{"n_layer": 10, "d_model": 384, "d_mlp": 768, "norm_eps": 1e-05, "rope_fraction": 0.5, "tie_embeddings": "early", "init_std_o": 0.00349, "init_std_down": 0.00349, "lr": 0.00782, "beta1": 0.93, "lr_head": 0.0112, "seq_len": 512, "doc_mask": true}
Each number is 500 + 50 x the weight over its row's rms, rounded and kept within 0 to 999. Layers, rows and columns count from 0. Numbers have three digits each. The size before them is the row's rms in percent of the matrix's.

# layer 4 MLP gate, 768x384, rms 0.138, rows 210-232, columns 192-287
100:515460560511549423458570458479470469591480451586453542486426534506527498491484488496426502467568468525509575448479404594508470452471557477481481546534408562450589546519557474537464506524505547459464572493476429537518440548445525462415502429487455632459466549469516500573508442486500462533
097:522463530513531484584462539593500493499548506516604432496450486520474499545505532486464476459482544494535524475576393528500440489495496488555492572447473479403552469456496640482473511497509508590565592530524553500535440429565502480570532531567478473554626528453643451511439434488464490435
100:536496481451544507479477403466459512436403619462498504465515393536613508425553466504461564504513477535445504455476539549562498445466481525464474542492483563450464553451599543554457531478481497487559541429489492530551389498499574488481599471615461586468450558552442465540471499468500440464
099:462523444517459522492516526519447527529459568487494551439538572572502522374560467491500655497415495462557562544500477527567545524524507551487493507473496441562506549466524591530496524455459557597533515428493458455450631573503515493458569499586495490408516607556548483550550428630547505462
094:496621514470469449484561447469475444471348572483476530466495503455508523479486451516546403469583468477474566412501466416540591506463529547520464534438416606516502593465544467607466510444593539502551422491496479654480473551496494526389425560444440576472375643527504493530487536469441567615
108:484477532448419470477457572521461510512519511497479478515499412444479466497413499376541451466499540515487373492565593592455496523486418507459485455526545558519539481564425376487445576568522548475455469444471522548429472501580441539461463590503502551528570550593591562517544499419534484458
099:504418500464446492501482585530520591497492579438521484579475505542492538582431528495499448508485472496500518537458461518477424520489494454421512457511455558601477556478545463522581456452459588483481563517444427565449462468466471380472529553547582586543455528540552462405526428467544496531
111:601488417521507498478519546585399475503527502435558494529440474526515514472549489534491423478444554453430565548500485493507454509511457494503445473444614547492590493517529499585517506591485492568505576439451416477496522492625478559549512573403525516400451513505570408547630607508467469494
103:459482586503513575525487497482435539516517511458441554578507443529423510505492448417512516569435442499544544552489576524510465545548451458545442548448550540570479419483542466545562533485487433573425540508570412460436442487453468505482426491567558524452527478476548486513476434494524529439
104:555531562425467462442576526495431476474443565478487495531550534510550425471496474452401504376489368477597481584546454528516474484407505472516518444429468422549477547552553546491484536571535520570488473527472492539467583527489530465562488529530472558509505614568464525492574437466621471499
102:511428458510601513506561442466533528617411553539555467476536543482439465533521523520586480573508433547468560482456487584482525603625405525491547588477497564521429452491521404447499682340478552449477526526519435525490558433488555514549520620480495421508461406553399503477448559457617481531
103:518468437580448575530568522424498513463560453528514612574499541528416514485528495586453525556498395495631476526467540536499580565457454517582501480516464541564529514593442543519485413545496487388458526507453465484573527655453545466471477577422417550449550533469515578579490548449378598482
104:476569537476489563512525503501458527509394493544426525480521456442407461463461531441527500502524498482540590479522537599577579474545519536504486485534502516547479495487594486501561567529463423598515519540495509493475503389523532607490519477560597489539526611658446510509483451470491533608
103:485555499465456568559621492575562524458557487547489563435570510471572509547427513476489511528560494549535555483434509475518520476484626527478458406531570485485516545543483501454462507497428505438467607428515490610644464440521576411508489533435484486482518534498544469577473512517517408497
093:570576499555453532532607549552465429485432503472551528603500469418468513527515522534538458512566563522557487567538505436501500565483520496441482519488485584444489549502487576507449545522534542448497547562487428467564514405547529450430444463477545542423470485437537540442472536588466496434
101:566425513498461595416539507442484409543544441537476471664562529544498536515489501532516484567505565524403447512562381439486518484446529505496420579485476555473551569536530455482380474517464503534447556491573489540513451456536559424494529449467477421508508540481594516570513470607463531511
102:504519505496587457589542460559372491548523492599605488519495514577495489437557500527478466478475493508551595495458462486560502486517492482512425559533529494456525409544453476458591462473551470428464494561453526430501505530502586494547581516502632569409528511523509508533529451489406443478
116:473520529572499496584476473485477570463464507596476490513504531495466470448586492422524495528486433437555530480484469563568523543527434481509427481442454534480524439625399442507594484492525527429523535488503481455497454572555480508484502564519558452530449541513539527485479448527476636509
098:533488404451451485528547427543595475442488596547532546538454511576604541398540449458490576523529463562492544468458340416479561544539480506487521488488603484547432482459476466411588614530522510472484412575450486457473482523550409546580425492559505537460511560520545530624450497454390523439
100:498525453432498451533442460444520494531394555588605512539481555594489536462504460597471417380466438467461520451472408493399492538473491473565525559498464587460472437581500419555501487489492562432439439545494524529456501451496503576513447532514428378484400473467497525542514513485572538446
099:553546539587622409401568425469450486480492435492477457477577592557545539540508444450532529430507516417476515522511499453490451510538481566519475580520616554476445525464537569487505572572533510492455579530451510528439542558412483515552515510490532611495528554500468486520548563499524544504
103:440429593487570517462553571422488507503468486523546518594458566516302513505445564449462588567465520421475503446481499487552497556557489565574567474534520459440585490445510466350482543458487446501507487478540535552573479529486501604440513483547528542481511444550505511535427558391448465464
099:473612466561424459507618616523435500498498460563555432469520531433536478487479531552552539527526412456553509540448475558440374408439461567472460550532547565509528543501448454465446573452465540430503460463441541551564504529558480498430399581559615486518488491474512493449553510540404502574
# layer 4 MLP up, 768x384, rms 0.143, rows 210-232, columns 192-287
098:504534492492540529539469457404510527476498466484505619518506510591420436476574490420536501503592568507470505492536413568574618455595516541481557409463450642427529477517523563516483486595514514520509528446471472495496512556538543617491477479523559587599520534498519484570530473506458493436
101:598550424515541505535498510456461509584430489459576527503513462503443528549540511519500450544512495590514401547500586385483523493463456496532510493543550408584548495478543460484479486486491458418527471515459501521493551574521450557446462495539546436477472532573484592442377495522483458482
104:404440515500551481433492498501478567481469487428459510514501495532482491503515509551468559478529561528394476387514504496480454466463503541599539459457430427547453598516562483479535546527437477517494517472550515431513412496439472616510555480507424432540461530550400424406568465518470454499
103:626606518479481596505510453554449542569549487410520439549512387463517474517579364552629507429496366501494561503483445442390445505512502463443405484461475501541550478532522441474557566409498568473481554492558465448523530448500358491533523434514480434468478457480451553486536466503501565460
101:546536493533542529441568458566569484463510498510572357514518459494452513529512478581587535530566516555464489473465474478375528596455555526507535457501552456558396462515508502456538501547535427546536504495479483521509555558439400426469520457502469607471501525536475520538493527429470531551
103:459472555460469404412444514503556423550468538510476528433509419515532499552413533359486541505486487460478479446471429513519508476515470505437542405558517536427477445554504437477465550576456510518501583522553641487387568469594471522550503589477475514474453563601517431429535493509494467392
096:546501350569525444525510530552532529531499521564536489602497485648505506513502573498511508500450552550440582485466521485507416488506428538426547546434416529502477494489473472553487553532508541458395587537476532537434448524551457410550562559515466431541426530431521513426496463420549542438
113:468522485581525451399505442523415442534427537457494553496493460501553549477457472583577449481525522583510452482601502505505499434522482454553444486410497488504620461473518507550477483515532484454463508456496465503496505616585559505528469534492425514477559533497542394402573522467497478521
106:478545526491551538481564526494518514551419451580399474472591610462558431502517569481559458497525426574484516407451400425539561496492525508414522439524503495432515471499516563568444437530456505483555488536475552572542569570497484611504430544485565438498456457525479474399504518468516427533
099:567476507504526571466451540540584495491365548465539465504494451504535482477617466455542557490436437437500398450477426413476437566488486524532543451522499472492467582480594484435460488552465442631448467534420537507454499455462490456515492550428460411509546501484556529498467503462555440508
099:464513518525484514540632482487496451515391526511602507472465529420392524489485551549589508557478512521544545601528468480469476545566481462505499599513451469493454522517515544474464483518498495491507517497474490443505507607482543492495536486526405557497441541493469503521463527494566436535
098:496597437476599494443561545535521553418498559528489543489400459511464476429460366567583479523555649555470492515442504405475468468508467571574417453519578440570474553449441459519527394482516493576558574450567570633507509482562454487519473480531470505538488490572525557478455423370514421469
105:456513499526547473530498493590417561454459455522511571510494516419385498491441484434492453475545478539538454477499454462591296465482454499474435491536498479575537462435497479507544505408422387473487498505460479417565419452570452528429428550519539394496523589553432500429470474518499582597
101:454449480541487456491426441505422542468521485585469449454488502585397551514466452542508534401384591567596415494453545516554436318469513442576519555512437525499447511492385534512428505514430597479424473525424460502557433552488485465449525496503536474489516529514504524438480515555448495531
098:499471419610519556530462491537552558533506527568511498443518495491446491443555535512547444585437480518438576611585530474468450456541423533508467473442446422589494556412430464570523567538556521494492512493511480507461431506508473446491528436509522554503456470461494507508504591489481474518
101:508516463488588486479542541390461452493481522471547476512499433488508537519482480593531464468539610543472418527599477483546474522502577454453500540501595605488428567438558595482458540596472471507532456528466473491460445549450440470465584584445449507522493505588576477519530565468475443531
097:401470454459464529517508465465503516441513508531465534474517543451534543544476513396509485576476449481374545524428517489508474427546519465501476455516471365497500494497539494548439465545486559378553448519555575569522463532558536500518521434521526499529532523515564555506496470508503495557
113:503619487509592453520497457493491625542516529541436520493423587470492556534564460528559443535507474476505501487468452456460493505430566532551544536460497521473609432472439459499556559475417498449533489541483448470536509514492514521489436638420481351441498552454444518489503569479478535480
095:484543393505578509563419527466466503589490521459494463495545462545446441507387501506466477456466471500494443423444555467467488481591501429478581486518474510455503496486465584510405535553532441530431411521549539441446555459523525444545441553458490483414397534440427513484510514560504521488
096:486441417541553418478523474613570448504445504429547495612544550518457593428541519525429513518542479512630584504505476521499503502449544520433446490460511530456519442527508504594548543536498510487493539523396491434584558504535443487475547507501502481521562397523590492511415561459461405406
098:423569362534427469553493548491498494564482533543420501562409540507476539492514535561569451532426513594495518466460532570461496433584581458442499517512488519460557481453458517490458573466429587460535360585493488522541485451546400561546612507355453450546541460569630495540498524527439528601
100:462521477479453514475557491444527495518510507501527536461520577505531504527578435450584405506356440556514474502522435469629583447533503340413471542480526535423488548577477423533537412496561516455494468508390407406493464535425500459463531520482506536496470497544451526511566468494443418483
101:424518512528435489520490627540448508540451431537552593498515503446622507475570458431533533501505495433452463532446521480535543464529511473454508517517566518516603527577641498384450504570442505551474547474541476519445479491418598553429525539452549449533530440573586521449469520431523471469
# layer 4 MLP down (transposed), 768x384, rms 0.0682, rows 210-231, columns 192-287
096:444568443489537453451542500540517542497562454444414519488444620549522600520571452491556444562470531566500582549502428629468532436494440435460460594665518490550491537414515469511559505497506441598566474478473534496559555489435508482459482501468473521484526456513486465619537488517533543486
099:592521461565546483512413450564522492482356495440528525522416488465489534543447498372529526505534438480543424474530547455524482479513516564501472488532531432617447456497522471430510514549529427388433471533398485562435544592474482464451521508437456542450465575459381513479467512509416556532
106:502428481462598519444494513558498487478520408483525534510549536457461513511525599524530500505358524491504538410576473462597456501440488450530477432494557590489523439511486542460465562551499459458499479519438507537463470498545489470547499470468411432531447490578476533438478441516513450573
097:495394558465521541544572443475503511584503512501493502467533545422571466493541490589570461484460417484489517433490507437482478554509471499425526446555466518444546502531525547521582390496569488532474508444511446523546527455570470444439521392457483503465544506530314608484492482447463604423
099:488465472491550583460524574549504539473554509491558374496529394479537491495471423441583537551597432431509472522499507512508510431500551459565541518604440459497432460473459521441555479599432467444394587566473523495535510526543502537523546536457561479480501529490494496604481466494454608502
112:546477543447576534559452448481484538515582498582468476520473401422536448536526554486548477501556357526477481425518532557439484495508488427454511483569453533469475425499468500515490462481431528421461523524506427604467547503644469388508512507492452529477484498553533514516514567466485466401
096:545492503479515488577504496510478515492450496464522473544495477555483493463526484571511500443509563471534526386511556438455498506455446503486497454498471439470485563489556512415419518592508488501621501390593493447460485374563479451545443611508389459582483481410427570463551469458497502451
118:506516469560590479465519461470500503504516578426486515476506492476586574429549491574596515499491512527578474525591523529492603437470564490440484606521495579487555415495491463498574490469510494461462501517562508415500472514506571588490570497512424589460507500538560459501530531454507604555
104:569494563548470434421629501524541458537528501565450543458531638448502458514522560444565368508469646520467475462478450441541504533443550544517501410555535524486528546577430571574499466461491445508555514522384524546531471426483583537525466541534495483467386502560518524469494527545549530564
116:514573510523610469458559465522441456458511605404441410514558461483518460578527523463521415427477481427503496517474661504497599461423457478452523526459446507584501480540617506463425494481545522477519528526452545402546526517462454402576469511450441550481515543501474529512496420519533521516
098:534507537530562489504540577585474515498506489594487519490476457497554547457480535482500483413535467461457534452514508442452516557492601444526499445454457510510494540471480533490514477656529542483437497492528407454412444558534473477421488482515540458451449545478577558530544530459510474467
098:532594543494483468494486523590493510572521439549514525489456434545480469514470504516466439529463485571380522499410479468384490461614482570531536484455514478579479508535505497586389515486448480489450590433493531503535480530553453441468483512534506511506518545441512471500581403417514406527
113:519607522504481406547443600435576499437496547482398537448466539372482580511480592479499625525522509490509488515486495541506482539458485495487508460518534548424633474387550431480547462525410413581500518495498531368635532468435497585514496515592544396575532463444459473430489560517488465508
101:414587609517578533382547464522493472529527533583455406550449525539468504554460535471435424521510507474487518445596517542389492516483615468511454530467455457446557537523432455474382521478529514587392517489522505527618559480418473580430483479555449522483524520497511411554467518594542486434
098:440379450519453580477536423455595435594531598447535462437410514503493483485450638473503505576578388545502442544528514549483503467498553600499459440526522595426510516460425397496509461489514486543504547500540487515490593536457372359579460504514439436428481463571487501457533505479459464553
098:532487581513443462543489454464507377519542505448474396501544495479418461612538509430626474493562471524454450514534535448470485412476438517577520589504514425540487472487481414364476581493435524425602498534516488539494433422502554549471484519475467546411514512509431591530562546548517524522
105:453501528496388567520501516483501398578468452553563411550465508431513488529539519506522475557505516507443585437522435500467554508563480484461528534420487393576543502474460525530440578607481500486533480519535514502446474510576499446585498522425398440474539547588548451510429510454465504518
104:469461519536544474514509484535440401478444533460561519528505492418476501511592584444518486447508530515528465464476336470549528579506469455565536442483486492474438432409466508381539490489551536522596459593455585511550542520466428494519507430612556521521446477499534485481540533432442548407
094:456562487578428476449539535506525471503464517459543385484517566577439611521491512492554501521511524479420522493439570521440476426490406479471491465499485503497466487504622651497549524507496427419496410506461529539508412550500515521470429450402567447575556467505469575552454484509503546495
102:558451553495523442546469478528443529501513531473480508539550496607556472490455406581516485517492542529559540479361467487485472544474411534541488530469500510387518503521532448590632469563512487540558448442472537501531541455524534555407619509520489470540479568505477449503479464496456460477
096:532478445472466448478512459505495429508413513591536506508543550486496532520395450487493514398362546506466533442433480439486480493530459500569443399550530507419525516475432425458367557435458487476460549556540684535518547557541493515542483473490519414539528420531478459531504403510495516526
104:503483583587433515497550461440565491494497553531463480492440491490556458474406488429514465453509503493581515535517452534508617483548424534466445464507443470452465544432529498577507523517603461484559538573504440513475537497577442431460453548502479412484491492376556451550551430520501498540